Each number is 500 + 25 x the weight over its row's rms, rounded and kept within 0 to 999. Layers, rows and columns count from 0. Numbers have three digits each. The size before them is the row's rms in percent of the matrix's.

# layer 2 MLP down (transposed), 768x192, rms 0.153, rows 638-710, columns 96-191
139:482514505457532510472541512494514516485510489528487504517488505528502492512497463457523519500530523461505555501517465492549515475530505508503510470448509510508494491505497454468542490509467546503509485475517491498470521499513449493500488515515496492451551490497506500525498527552473526544
109:509512503454514526542528479461494503527524504520504499470484527495513545512508489533511544519506527478544529458465509497474489485507536519493462509455518489513551520531529518507527491507504472530483541492517513511475471468501523452471503500498475510513530462505485504481527491481479463521
098:512543515515522484521543515484509475513504525494509507476540525492518515500534495531523500507496506520476542532523559503504497482532499509505492502498485456477484468499471507503494519475475487517500491486532516474500512507523532485479538509486519493510520421464524513512530528490495512470
101:520474515479488555524492495495493531489513457495564483522545487511494487501512511483524519484487460500543547496537540533513474479533473479465477499556506482519499520507521508571549533475505504522499501552503533517514497499515483485553497508521486483516480498497503526528487534516518493509
095:476480508477496512470493460512487510508486458528459491461487522515508491495504489459506498509490530464480501508496483477518495469505519532498488502493538479480491473506518496474514527514495494499558501502486493492507498515494531462474489524442488508501475499525472553492517506511493484513
103:513508483510511504510479481498505498533512468479510469532513504491518488482538498486540534456529517476519472473516513455522503492480521511520482491502501524459493577483509499472453492505502511483474537517495523515509512511480452521522505499499507519511512515489490468490485495471481468520
105:491567563513514523559508483511501500449519509491504533502519506469513480485518479516487487551512462516512486496494527500505463466487492483559543488503522518542550468515484487529486487551482517497500492473468489439502526508524510495483469526544497470483510536489510491499517480494491486470
089:513501533448493511454508487500539478501497491495536488517493532495469457506471471515499535517498504511514480517487489504490531537525504477511473498482466510517485475496522516534499463425546481485475510499527476538504528458508512541534502482506499484493525507520492527505486492519531500517
103:523518471528482534451517511469482540499492510458500493497479499514519476477532469501494489505501544487492443521515489507523499499477507501551443535504527476482521472524467518450521472502502513555513502518491515553473495468462490483462526493507514557501499507531474501498522511531494466527
098:481469491470527520496478491476540506495523490500509497490497577526511507514499527461473482497499507520482502479459464504498482484524508493512504512469505563474532482525489479495490542460496463495429503483501531487531505482485490507519487509508509520482511523467499494476480449528516520548
094:507506476502497483494522562564524473494484530523498485501485477474526496530511471493530506491478497518510503523541488466473495466523516519533479522478486485479466545496494487478474492477503461516499484470464525489514529493469581517458531501489495500493548515493561513504543510501455522512
102:495538483502520470490486512489513503453486493481493529482498504506516516521478503568471514518557494467483534484481508538489452491524490473496529533455542549505517451508536469493511484517522484500504535518505501575499478479454492508493472447496516558531530449483487539509513481494489528498
103:522473476475486485504497476489510505497536485538444481517490556466515485499500505521535494519509498528525472504518501494518523472534495470468500431519514491478490530487489573541545557464484479551517516517502501488525471488492519474503499482508549514559534484475465521465527505531514516500
100:508464501460524530509450491511491547507544492469487483489548526471501446477503512487485482516501532487451501501523534476493506454483552502484493496506491474504528510522501501532470468486476511525457483522521492523521482492523508531524517493532493518457480478516473466511523555500524500518
112:525510473486525493499479470467507499516486478478471502503507509472486518528487470487475479515500474487422476508519529500511505472499510481562532466491487515516546549493490568474433516485519492505510477485480462509519481514454497562494539517528512533527505479497478470519479512511536543489
102:503491454469495493462485505498545501522517504495482504478500519466520463489530540494472544498501484483506530526525479505492530480461433516494548507497494545506481533521514506509474457521540500469497519537497519528501523501497455541511498521493496530502498468480514469488536492492545510485
099:526517474501479488479466519506474507455498471496463512487499485532501473506481536489502495515494515491478525471528444460464501505501502500459552481533522515515512517544494516490466513525505477558516524504505511499496506547518456558498475498529501535485469472539467542516491482491496524493
100:479498479493535517493505453543500535505460488508477549491477505482517542507490521460434483513490464530515498521512508529482476444443531508478509485506523499542506503452528490489512500504491497519507519484525487506499483457491485507510493471514481527542567486502510468473483521516503531529
096:504488524471474519500487498460502492492497466485516457508526488493466515501513508466542507503477477470493503519523521518470487518504463506482515507493556535494512514539440520526497492506485491541538507476521518507475464530465486506543534483494476495481473508517493501507483531528453511502
091:437554493540524537459509468523525462492479483528484505503515508476524532518437475484509484508509486534482525494525526465496520503506547518512493528544489494495505504480507522507496495483500492513460498520517474503489539509510515518492498526490519543500527503525459551485491505506525544487
100:539534512530513471497505485507523471491551501524498511489505471477499495499477520517527523468506438485509487531497451553515478460471513504489519541483495497477471511532513506470504481498518505494467469477517474475526477505450521465571476496470495492488505516556517479452512520497487462532
085:489524462523520525542488510496513520530541549470478525470489488489523507500515514494557500529506493508547505457475489501461492497500477472532483495517512523503538531502510518535488534512480530500498525483529544500475475528536496492513491491484461521473508486528510521489526485500482532505
098:481468495509497497514548526502497503504485500454535523479492435505496520461494516510545547511521510503524517506521483469528542494527507485525546494472442492489538518502514495528494532486509535516462487528503550486510562502531550525491552494552488504522536484533514518507497501529457499487
095:520567476505528507472494507482491532516513519469513507530477502500534460491454473494510509494441519503556480514471508496484514486534478518495510513468488524488491506463498527533539515501476466472468451504488455483494520462505507511501483521502556502520477505538495521429505506493467473486
111:491493441530484505465521535526544524478490498534543497476504417412506492454499461503498454510482504517479493526505494520497523497511495502531492491444474501514510490493527488530453543503497522530468496521526537529439516481503471516472512542548525522498505508477544500519467509446509508487
094:525533526472494480512495477483497542497474522476490537465498452503496476507484517537505477485519484544536534522498487467533455489538496519469517519487453483494506510514510462519491511519463493554480474487500461503496488523484508469499488524480493519456520480442511515496475512513461464501
110:459539482531538519469528464522521493488501522503492509520481534521468456468533473532494527444503501481520466490514517499493517491496521491475515483545507446527494515485527532495466527514560505468501502490501526487516498451488502439508507498483541521490474494493530499486518492466491486483
103:518470514429524492494486472557515503501479462541497536496530537487546529496537544469524476541514490525480486470533501475483525518515479497467493531535553512496484464505495480502531471530510541497512495486518501454459463537483496494514462491509505500525480525509469497496459496493492456499
093:515499513491527492488485494515472464511462450490490520478481556493540472500493524488494485506500472459458480496473516479503509551459470507532541541507509483543485483480467474473500502485465514523522512490536502497534514512470510497556505478467486500532520493523453486504455515497497498519
100:501475510502492526497525485480502536506458480502486449518488515512478475505497463523520545515511518453501507453545521457473505486496509478501516518555483467513517454521527508523502497455521534512508490472505491456481517489527499483475553522472486489485498496501509532494489523479424468493
101:496514499513488468529475511523489467480520507490547519496579474541492468507508491476497527521472523506503463450539481522501496471542487515443519511474504517499496496515477518493506515519532508459502464478506491509508489520527530492489491520503494500529488518481491544502525518472485485510
105:505492506449536466488476521509503481522478529513508466504492530507476438492498471552479482508515511445507499533476506480494486535516493537496485490511502498537535501505527519507492463516528475459497486509481558494466483478539522490416501509488516497532511466477519494518516539506515527511
093:510467481515542511532481487509521502469494506484485520447530486534502541538509531515493487527553497547513516489513515490460533509511533537486494480478457492501509483508496468466510517500534479527457466453441457455492476480470486495467511518537532517540506481523500495497499493503521527483
096:534500469506514544493491497543496519469472518502493504436545513536499525479537489516491493528468525503500479502466492445483533525478481481513485500557521480480491470521469518526500500490558500517509532527500494547523512514491545476518479459486476489480502503488548516456461506496472520492
097:535514492485495505498487541486505479465485516509540483491506527477520516527490477529536481533481501533480497486491527518468497521511489492477497527448510482534547472514508475496530496522469533519521493482529521508501452474466492493560484521478521560507486539514496514500517500525510475470
109:466519507483502523506522503496542518440514481476483481499504469505505527522477462474519506492514506529465545544486487467511501453501463440510473461495506491514524493521489481473526522529484481471519455474454484511480527522505510494503486528493468467456532514453486504501481486486502508490
101:419479520449480530515538469512475515512511542482498493467519490513501508511516498496530522496500526464478502472484493480486511483490559506480477539540485467520486487493510500478500492501535543498447488467517458467491502502538471519450495488501509459497525523523469504448486484478450506496
120:488510470525495478505476488478470460510486523538490518538483497505441541508487550514513457474551482497483506512480514530484499494474518528487487471506513493520495463468521473486517487475486499526500519510492513537450517516461478491468499474465532544499497496498477525487516479530488520496
099:528522505450497496528468495528500518490537503468498457473467494514485512521473474544528519538509515473512494485526478453531509510542516515520463531494503495489456535494502492517509468446495522523470521582531456526489531509456494448500461483550498503518491515465512520471522456531451516484
090:537514525462497519524520495531489528484482454526470467488514557515497489520481522476504507546502531476491487515444495532527461505534496546470554512450512501475529511480499548477519474537489511538543478511515495462501511511511487516479485483508491524516510498519502466502490484532527486522
095:532518512548507486485460517508506538463459532491480483503461514503508493524516515509552511461494525480484481536494466475507491501479514498510480484492523442490485462496488485487499464520468502521532503490448511523522467555488501486523592538494522477454497503486495541498455498514468515458
088:445524497468494517473534499473478504517459525520496498481451489539510513516495466513496530480504530485526513502534500481545520499502451485517494472525510492508504504551508481508503498480474521514494482504527498488505516536537538497487490481482499459483524524499534529478506479516535484509
098:507490504520518491514458516473520530500499508502484516495490501477514575518464547489477544510550473547527482503516517474445503478503545532503481514530479577509511494486469512509522486515534516534498522453494510503509486487492500518524495460496476536527524508499503500463459507503476502521
094:493544504488509473530466518465492471530492491482480472504511505507488462453444506529491437475483522479535528496500500534501522513485510555484483490513476511487495530467534534469524513509510516497449488502544497462499506520505459468499495468494543465475492482506527490549474502535506506497
096:474478543474525484525531512549492545515460511499510536489469493461513510482510497489527511510469495494520503489545477492529516481451543532527495509473503528484476494483514491497507485492543514513518472516536520480460479480489487545468469519526480498511501480501522442486495484517514514529
097:479483503512500492497478509504517421458464472514476499510475548487521489463441527492500512507505515480494506472465519519490497544515523497493517513484466477492519504509580508462462499486498505500538499514479518503525528507508492442504529449456548509516487560533476536494534505471514511564
100:463449499542482480507539488503532511501448496546529494489480474488467479504497538494483459476489505492488519490516469481505509531480469502502513450523511522527515544533525502492459492505529462473530497522508495543466492505521462505509532481497547476520499522500501508502512497477519541496
095:454512480521456486516548486502499480510507497498504449499480494479477516506490553544491482439497494508530499511509476545475513508522453467465500516491462515519509506532557505481504501458486484503490520509510478464535471466513455476492478505503483499515495502496481509536507511551517444497
095:513501501487535525509511507497489524515532436507542498513497510563506508516514527514529487501494495489534513489438494534491460486500491508500523493535530550492504473497484504507488522473553464477498484506490445472468502553490503503494508500511475470480492470490499507513498520494459496457
096:487526522473524504471497483520460517515518509510507488521493474461482543560475546500489491488494486489461500512549515526502547485503487490473477517442526518499474507509486480481499496496523457458495497500454522519520497489507495468517498501511512542517510520471500506464459477508493485548
099:500497503498551490494508536525522513523514564555497494547518505499496452522486497492511485498488503535533498507544490444507516470488509545485476460524526492541489497519494515498531532461466506530489472510524512475494483503538519494494542490457466482484502550497506538482529522485474519527
098:471491514469541486511477471524469531523498505509520532465518493517505526530455514507492500505536496533477513540518502497498498487514520468475490519465527531514526495553517499427474478500532494512519566467505498510524486492495480526455496512448478498505486474495482509517523517492526511535
094:510526520480510521499538493496553538512539545467522524511502451491457516525484497511529507455489519421513558491493495484517488498512500515457490508498526514491473486491548490507478497535479514469540509464482510503501500480475517499513468564521507457516506506474487565459502503530446454493
096:533515507460515536484526514447541545515547476546534503535522507517489458521487512527484501485546492509525468532522474477501505506471502460527527450523470495466472494539494510467502489511507526503548474508508454541517487496462515524548515485497535535494479509519528531508496536479460527507
096:455512475484538483460504484458492527494527518490483435476498521514485544485519495520489503476494468521496506499514503525487542474490529496482515463456501458511533503543470523489496513531508479449495518506519516480492552526544466503480496512498507467536528518516504451521528497528465475491
094:503509470482510479492490494562542494525509521513537511460510509468536499487492503474496471494474496509503491530552507518488488565565508514522515501464555539506503507507493532500533512529481496489525519473542490507507468453522510483493505512511496491492460504480484499549503460538523516522
103:501515499507509487446478550524514472514515477490500501487476513510485480477521493496544554497530522531518489478446479472519505488507527549494510496515488492472519503481525473543492507525464557485480473506497516526502527487515507502537501509462536493539501510455539505522483545459486454497
097:481496522496512507523499499491494544543496535518501453493499514492495462497528480510524496550460487460485503519489526537503496501517479532505506483516529453529501525501493529481475508510501505520507547564427498480489503524565499472468504525475512464483465502515496516505502475493505492512
105:478498501495519505512489508529489513507514529537492504497483512504484558516568513508503518542500505510475528498472486534492470452518493482509488497455505485480457492503479472516510491473505527496497476487571491504458508491468506455462482536481560511513531504492498502503453468522459476520
095:493456500523425470519500491469479515512493440436517484497474492473469510476446495499499505461525507500511513535521471458491515547495502464533511493486460527500458491465462518497463519559464485529486511506522493489521517465457493521488487491447537505495496544494472519544492491525492482461
103:496525507525451447486476522466494496468515499525478510499503453512524489537474497504475542472484512556535470502481477460471521494442522459522488500462506477464481531494511520514512499521524510476476482494477524489487506445494484500497514492536512539527538529529534493469494495458522445474
105:507486482461531516520498462483480533445485483491527501517491473470458467477486483535520490476478462517508507491535537499508521523521512487444455489516512500533492511508494472458488579529495489461495476489542469516526475470530482551520505459505518499526517455514541499467490490532496512509
095:520509462467525527484533522503470512503477478480499489550531533505473495452499485471519500537481516472481487546526469528509470515499481500489494539513560481504516510523460469525481483538525482498543508483493519473486545547454500543553491515483476491520496524535493514501514516540489524493
091:502529485525519509517523481516453497534527492495484506526490518511475505543496476502492486489529465488479483498501469501503493488527485498496549517497500545507496472481519541520472467521512492521487526499551503498502528498508494528524477506565487489505461498515520499505526498523512494462
099:466540532529490501502476492499468509508503492483515475487489488486506482491524515518482534476492526485474510544480478485470491488531482501452499535455465515539495506494494500483509500526552520468492499468465497448471472500484500448504493501500554550504476535494543492480485493482522514494
096:456458521502525440468478487465557493444468506478498511500482532496475503490471481505555470502479523500518459468492496475468490472475516517533463502550522468530452489524487472530475508521470522537507522489507506467501514510474477475538523513479509512482522485469503473521460463488498499486
107:522470460496477509466493498508477542446507526470448517523486502480499514484558505496490514469556541531553499481489529528491494510524502443496487491524479493491510476482478515525530541491517480496489534527514485438491508499509540470519521521526558465458496520511471518508541511528503478512
116:503494514494562516512544525503494484502510487484463515473482473536445513530506475505535529467488500520508517526482491526529499519475525479492476528468489449524461464462505509456512516477544506474518496494533463458504533459469522500527495547514500523502489459497532459493492492506500551466
108:518509493489506526529513471483484491515515547495498472530508457511479479486513466494533455543509473494487520516520503510482460514520497490507489547504551466500536520500473519504486562518507507464497481496533492502489511467539579506532498513527485452496495551547480531449508494535466506460
104:492465467487514496524470537478502483484499513508484544537503485441495469471490505440528517492491489482489487514486486512448547476544483452510495496464539506449508547496523525510460498499477516496510490509528513504538523532466434500492530514514508483491530517516532530459498507541464501480
090:488476544479517501505506479524511507506494540520437491482510523514512484472500500528506489505487502516526519476484501517498458519503483481484524500507488521491489494522514530470505455566521518523477509527516507479451476538495563517483487511509516492521493471471507485511517449497493492495
104:491518470530462497511498494500490526517502509495511532467489480439462517485501472530482513490506496491534501505522499529532518465525493471520539501467514513473517505505484455455488510487474473517454510509528506485507525510468491508508462487499550523522489510525471501524489533505569527514
094:497505480507424516495488465491492511490464525497514547452508503461510542538455501516506566490486519491485488493525529501518514487547478496513504515459494491484492528486502492507468523514490509494489518518481546514498518488506454510519448463539517527516498481495494521508532490526484529537
# layer 2 MLP up, 768x192, rms 0.172, rows 639-710, columns 96-191
109:484541460545519503471507492498494466502516498482510531449464498491481491490538497536504478527500519469487525505474509507496493538507484486517498476468471517498458485485470499501521548477520447488500553501476536492477496478478507521506497504476488479523535459479515480503532497457486479505
101:531525477457452524478496513512517517505514460503526537518493459491489501494482514547490481497503501536536511514502458516525482503533516502506539480512530481551505506505540515474496469534485537498478529495466496478533492508507511514534477514480509491512538560528492451510491515495479546539
098:511516460468502494496544504466492486503499502514487538516514518534493487483512462546470517471526484481502469485488534481457502490497454486505495514492517516499480510516496523534492483528501498523496477492506465500528489478540495534459425519525442533498465498529558522493476486491525507503
096:516539527467526477520518526500474560561487496504497498545557536482470519506483509513466507486524522462486471490495475493499455489490474513515501508481499470470530536508490512537514465509524505540488511529487505524539502492528505469487528467531502505484488523455489451457499519477524500483
097:529486497515509471495495472520476502536490490489518477517501511524538560569457484489501489503449511450486538497508467524544460491484443530498476514498510499485532482493515498507512466476493445479520479485531471453495561484518483489511485572530506527458489511472524483533500469476530525526
100:507522484501531517477493531505490489497466449496476521470522529466507467491425522567458462543494471547503534467537481519502497499451509529457546521504527489500489480465495500528521471510493489496485510538471499497521502491473504487498524474509517482488517515499508512497475538530506531507
080:509529473500467484499486496504450548517521431537447523502461540516471533495553500476504528506515475492497490525473463497559519541486512456518508490503477516534524487496493510538534473504530493508474467496467513494561553488492464517501537525493498543465490531490503445492519488491520507501
101:472481542512491463481436531464490520507484457508469531496500476469512536486511470521501517501513494482484540493473504491489494499527482510559539507531498482519493485523468503513489519527480501501477511510491494487465516471470534501545526525515465503505531478501462491527489445518496472484
100:459506522502463501522526506532495505486538470506538486506500476480502447494464505523470463491523517478539496488470490445508486461497497468501485479485538550487474484490530514516474509514501460470537493481482477501508490492471466522486544518483541499503504447505531463498495473526473570527
101:489473528477528489526478505498524541495506522493528477516487505470493466476516489544483519483472460485499494526480505568533508549522522529488503546477525466513512477467468513476491547471485514472511465550506485499461476503475486461557524528498542482493452505504487509474508504497512502503
104:522498538493535494478479505542526461456515493462506522494471504502511463494498512455447505529464502500531488540510477497531471523474492521526478523489461537456453524525513494464484456496485465547477489493485502499499505505498526459458504500517495457496491483484493486483525495484556555508
103:559527502462479505447410474542516510461500460501506486510510508496515506506526458488545483481496544469487509448487479433473489523473508495491556506539526500523516479481507500504503489474459492542499510495508461498510494507469508482521477486482503511503509534507500460511532501500498488499
101:496523464519473506449459462484463481507496544509512503471489504527526536467516515442532534473488536447578486519535479501523535465513519503482508515454513473512487460496462518509503480483503505544529510481477494506517523500508504497511485517489528529557520478489499508505505482441496509473
109:509523489543496470457498513481508490512558520486466503473485485484500516496463477478557464512478478554522505554526444486542506503496494491545479459470472483496501509497506469503517523518457483509480462490482485555469496482485517532527504498498515485496551489485480501473470503522466497448
097:514504530474502503441486518480496509515509471456476500506517486524512503519461541515429440471492468453525517489481486542488478523512487503526502558535498504490519500452518510458482475513480509467510462527493480443508526525504497470467526490513495490495496494484488525511529470538508509454
114:425478476501484483535497493496474519485520499530492513490493497451476510510485516494483537465500501479488501471485501496519547487511466542498507521485503444531479477466444500492480512495523496517525490498491518475474507476506543492506455496519517528540484552479487475512505493490535538500
090:524517506476469512511516504508490501535476474498507516532487485482505539510452472504533488516498533467524497500485499507522467532515452523474459550502496554522451502492523537510517518482453482550445465515497512509511465508498477482506529518482503456581476470492448495509514490468512531507
096:488497511517481502479480506486528507465458517493496489509503478533509520505495499536479483479503513466452528503501508501520482510518436526506466509502490533506531526514507518488518541526488511502519479505531466507489490495469522524448489472549466457489483493470523462479525469517494535487
088:490546502482458475487529484491484452497488530471519479499486507513515495494510461449497504480471459501513521501510532514472495539469490449500554483501517505456444492497479503502495468525512542503492480497498489506508506468470546521493506468485467516470516465491502505472519472513505526505
096:476521479470487448510521502506525505474518489485513459509474504461506461520521491518511509480491529478487494510539516508533506536446479469478533488500500494436496510533506486496471481553489526477491527507534528516522508491524514531507501505501539524553489487505536483511480502500494500461
103:532466511530475506455527547489525467498478533547486486502502541553498503456499466479504482493479510493483468571474537480507508502514514510493482530520502449561479522499499495500516511525533535534451483552481485451473486516469536517499554527508565528522510530493518488508498522496496491486
105:554516494501523464497491490511501482509506499503517493537506506511535487494509469504521486490511497543496499493464491482526522527538501510492485495484512496515536478526559455547525505515537484497485516439480501489546458491485480504479533477479486509482519506502437540501529463486479474516
082:500471474544482504489479528521538475503491517457491523471550454501478511514497482469470511504573483491515483507514494511501545518517441494497533542492496507501524482451503481485489509487540482514516544514504542482525476467478512545522510518503466520553474500476515485533489505459470512496
116:527525472488518524444506506452497498483474481514497479513507510515537479496546472522473534484481452517502509497522506494497516496545481486453500522492442476516490550501524489512493518517512531506501469490495510498463556481495503512527521513514529531486508513533494464501492484529531514486
100:529454422497464528479502476491529512442515541510529537524480523485459491459546476500494489538488543471498495498491546549472471482487504535476484498504511477496538511496478451506474504558475525485503532532491526511517539477500493539487516494489520543517470478477530502534486455481542508531
117:478532469504510543506551503495565501487465505504522493526510503497516466469492488511510495499456489513492450515503496492490513492472468518535512492521512439505454482494507504530524500474545552517490484491465490494492433529511517525463483538502498497530477529547533470480485448493467503502
109:491477503485503526521527527478529501467508515477499500512523501509503483456478493513477527425497482508467520493493535453513528511516519500516500503484455490510490512507491525490504517448512491537455506508519493540536518519504490521508524475526497521477480494539486543463464506476508498506
096:548562479492478502490478523572501469500503530483487495479507469501513459438500510505462514508515461510506522517507490491443528509530533493487507529495482528497500484452507466480516523492461505502512482506493457524530499521466533498503482502493452527481436509515511525570520490491564552503
095:517522458488514484515499524496494473472570497510445535498505527503496492485537492557466476492511490504523499547491469490496475538497472563496469512517497510497479520502515498481435475501523484485541486527511493548481508469483512495500470511513474500508513523479515478498511498540523491472
099:508525501488523534500455500500526526525543459522498485524485497497464508491463542520494511481466480492502524459512494539515528521474540475504526509501479485502518482436511475472513538520517448521520450518506492501428513483507488543463491507495509494514526475504504508455520512442510501502
103:507545505546528510534502471515463520493498498497546485522448494464486461539483518529464483505471486497493522508543518558489500502535480509490441519535534456511500502476451514496476499494507479486455478496505493451513538490489539460477488491471486511499531515506503451519557565507482513473
107:524554501516460531474515502450493463471506499476493509530557462499489518478489486517501516491521523476518474514470462494470509498509483467498519490511538519560493504500524513506508511536482458512509506522481468530502527490499536482469525506503496478478498451503459553481468462516520511457
086:539508486492466512504499485491502544514483447503523475484528520487476526488513495521493558441488508522487466516465519494506486526494465501534507486511535535480517486476516448523509522485523498505527544534515466511495546479485508552522525473509476519509502512469535474447494524434474447465
091:516547481496536465489514469523479451500553464508504498526551441558526471517473460517486477493512441491530484550511503529467511488483500538498511534516562465506471512502452539546485495471514509456507485508491536509458477491492505485520500504518480489498515498522495476526504496494510511500
112:549484479525488498489448490535526492494503569528452524480491523504473504463491521529459518509494441493524491502495506518497478561527501529462514525441547550482516541500484480477494509530486521478509503527506472505511514459504548485453494481509517513489475513489477503546543505474538522512
111:546492497524478501502488507482497534496521517499538523515472530523479481459537501543497503494505478495468527518515511502532484559470495475495488511461455539486493504493490495502487465548501493471542549532475547547519508529477542462459518476460475526503477500496554505474525524460513512476
124:470532462525474503496471511500451496509501501541511493499514543494493450484464545483459487474477481491481493480514490553528530499452520468531473468508499492552462465467513498520491543472502520518487499468503551519467498493488480530494474521493510522486448526484498485468467485533500535518
086:476453499525539528488503505513476474488515511505482527500548513520481450515445514481465512495474465466459471477492508487500517530473483511515499531530489505545508523484523503530501498481523485463533500500517498499499490521500504462454498513480537488429498540474508481521492515501541509476
098:481526504465440481492518527513500495524522505467493535455489463525487473488541511507500497522465501530511502518492497457494506487513490500475480507562514506514471524453508537533505473502533517447458498488506540506515492483519441483501559507507507474532489539493493512540499534466504498451
092:497520473485514505513507509470496463434537466457448525485542484492534478482517468484502478501535480527526490497498515501514537510493490492485542476506475524498511500502529493544518494476510437490529490482561498559518455469537501527499487484500487494499508520513528515515488471496531525474
082:481467540472528543525484490482550544525483513511517501545455483474499514536510490486500507509480493472493487503509521477465532480502482532509502466485508498497478499493491511497442480514486505526500467532511521480489465502509484492566460448496526511472464556491515522449469490486497556484
093:533492476488466515510489475493502503482477438490526549505467494521509506532476445523531483479490530484509526521512483502522472559490480471484507478486517485522536516546501442483541504516451468528546500505499529505520459476488511508519537557525544499520518482487521497499498464491510523487
090:542482524479478508492521515513475490487569485445491440465507509502484489505464453474494500475480466517495453493471498488495496525503488510485536524526507509489510552475460473489450506510494493506490489547472514499507526453525501553483526484518493503475466511450468506528539513537543481501
089:503527509488481491461496515516516463500476490503474433501535500529522512511477477513491437474516542506546516553514505520481522461548484444490565483495442505490508489488524513490496513473478516502514511484489496556516496502470520504513504525495474546513489499506478469531508492494528464419
094:506511486483490462521487517514461519486469511479527492502482439513481504486429470493491494509551484516507517513466525521512479496534532487489510478509476541541492552504509529493481516517547513462435548496465485471503473496497481513498506516526509527525517543534512524568494504506474546523
092:510493541536513497476487497476488513466490492495501481465569505503509487482488530486478507506461494511492522460481509471474509510502503529557509517509513506502474510460514540488539504506521543536501477463498536562502495535512518467490456470539467481520500468507527497502545478513502492463
101:463461528498483503491533537502510503467510508536507554491451453526478501528504486526492474477479532504523506487470480516525467481505492522472464517495486501499486516512502498526490493528512516503462492475475507495504524481483462501494471528491517485549505507448523489451499487505465509528
089:509479454471498478546509511452504526487551481494498536504514476482522509498493478537506510473543453529539505499521514496489472532495481514487505500515496475488470526560525540507499508506512484555483491498485475535503508500489505496519445472532490470519487496500506526529537483519503489493
103:489495527502500472508553532475510519461482512486481447484521519491503532489497474463525524467472519527440545493511547485513552431461532466496478519469497510515508482500538515476499509549520479464500518511511471504508471572516487497501455483516511504505511519470556504442483496477500510506
092:474509532511514526502500478459552565512501480464449457477549491497428488503506502511476527474501469494484493460495479498505463498482539489493509482495537480520542506519502467530479524488457513457510511532493490483515495507484469507525519517451540512496461501469535497515482496509530505542
111:490479548483490510523519519504552542458470489494509493486491496514482468557532444470495518474489538486499524538486478494483514500483506481545443447461538508490494466475539486497493477481507449494487478528504483514469488517500462522538515528521501495500510472489486522507448489516497456509
084:478453522479511523496543542507498531534489508519473490575500474542493498512466482445499473470481571502495534506495465526500491519453508465554500512471474482462507473546494546523494491498497513436499493524504495510491500520499479495508528532487510490509464497492492498493499481508503495496
087:457440521498508506476513486491476444549488498528515505513520495536509496491515487462534470527481482520507491510491481487479462523507487533536480493518528528507498526462502500554451519498503464473531463511498478494479498504489462514492513536517502449499523560491494491510538475493511458491
093:526501496486452478478451465525514442494493477490533560546460492537506509504486503453519502523476482459505489534498491484523463516538482519521518526547522481502490470478518486504544439457477542507537464540515468505507510493441491484534518505467520508463512496499494532511456511508499505537
090:556471514503504534493468477478510493530523530482559504492463519510462526468453552535492489489514503493486519496510457517532528550488496493459436513478508483483549512500543497476512495534539495520519481492482490510509501543480497498492489507515489515477459494472513494472498488519511525446
104:535429491537490530545529511496508509474482517481500522505491525499478459518487535526448534534519460467477499461494497530495516531516500495519509494510559545482484497527522485510485512490507442469531533493498523532546525507531522543481480502522484472491491520482511521525522478529534512514
119:464493478522477458502492513486538497530484500525493478501512460454470492484482575484491518489562481555487505487524454505503500487469526473518512492494513509478535514511489514485468503500537503483554498518526532546489495459528479498529480509512503532539501523540473530509529482505515521525
106:502498489499503533440525511510497482485529473506530540467541504520475473476456461478492463525517507512492491512508486474449511508495527535502503505544479526515514503522478464527438480521493514532486490520470464452522496481521519485481512496548551511544547504461508519521493506484509518507
080:443528493499496469496517471533516523519438523499540483490542465510514463495480499485501505457515499497482533528501464467484518483511492508493493497481525482529502526465472523491542492485489490520519467459495513461512579481495481504509500520495518413500550538466497507467526490492560541489
104:447514508493493522526511437540467524461487512478514494497494488522469515503486490509477488475489495557494482475458468465515501493477485555473465505448500515443454464550507485489468551500478483539516519515478495469489492494472484511494452486524483500535491507459473475533539484486535503519
101:496525505459506518514512493491484545513539508519500513506530455482510497511508506487484517491509501450515520507471451524518532560435457484497507464530541499468510496555482489461494479535498506520506497501534497530494506499500559513551529502531482485505521518513483493498484507527464524488
098:454517505523483494518500507502479524486526499517464503499451470517519522523460486501497490500486482456532507516488528452511559463456508526467501487491502506490478524497496484497512489532492464470533482533534467505511504460477508475549521526524511482485487495534522476511510511467506527545
094:529519537530502528496485503529482509496468490515504527509531459519517478534482554482432480533473472486510519528520513476533482485505503487492489497524487531488436501464523489493531460518462501520504474514543487448520465500511485508467508480510515491486502494524477519489502518495489465523
100:497520520487508500486477478517475542504543465492452494482483473505528477461481507503538490472524486499539491466544486507468512496500532532456504520556549482489487523493484505490500484494463468507507490485529493489491455459491522525500514495494505466498522477459484505505499508521537466545
087:522491510529519524496472502482510487556490507476473503504522481489461481482457497509518539496476491491495510451486492491506509526538523472458504503485542491524480515503518498522478522487478523422504511498477511493496501469469473494470539493470528482487502513482524528493499524499487445509
104:492504489502481470500527508495512511530476493485486489495509508499531507467528485491459534517486523470507486471507474505477538479461509516521471489506509515513463510502538478517486487499511503513523532484531541473512502514474481504514483484505507546501565517476496451512479474533491443517
106:512507496511498498527543481519511475495509507494496532520473513511506478518503453548491471479498484514470487492477487540497510529490530551502459494527476452513488520525552477463479505514459504484489507513467533482523476497537533487472469489536493517521491535459525480492507494491520478464
114:491491492549527518512519490470550493487503468468481479535531512477490520503485505459507495450501533459480522545483486496487496520533497479520533532528495505476447468483457524488472512502505511478526458496499513523480499526484527537532490501478544480505460507503495512502474492530492506487
085:455484517505461504504502526492549484492473521481507499551497520512519486566463515489507541468495546498511465516503479506477499477521525506519511513504467492513533489471472488493533555513487496505500483450477512515488493486494486513499529472489500527502490523523515484484527474529521516501
101:531477481480501531499540488508527487473446518506475455518521489556534540474538468535496523516501441505469503492491519496477492513503483512502470522502488496517482506481477511489516550470471504479484509484494472521487543451505491512542513500482482453483506520493540485478495466500489453567
102:507550490555459485498538523509507525481481536467506514493461501503507509516559472493516496473486473502503518524531462509513487522510529492502500520487541488482490503500486458488520513478455492542501513481566548483511526490500496512558546499471522535527507531531445472493487522491485460497
088:462488491504518499503492514522475514483520462489509493510494501534536469455550508529526451495521508521516507555429491460504495512529482469459478495482462466491483465525510473490506537502487522506502477481478523506510507477492519524522508504512472501487500494566494525457530491483491519465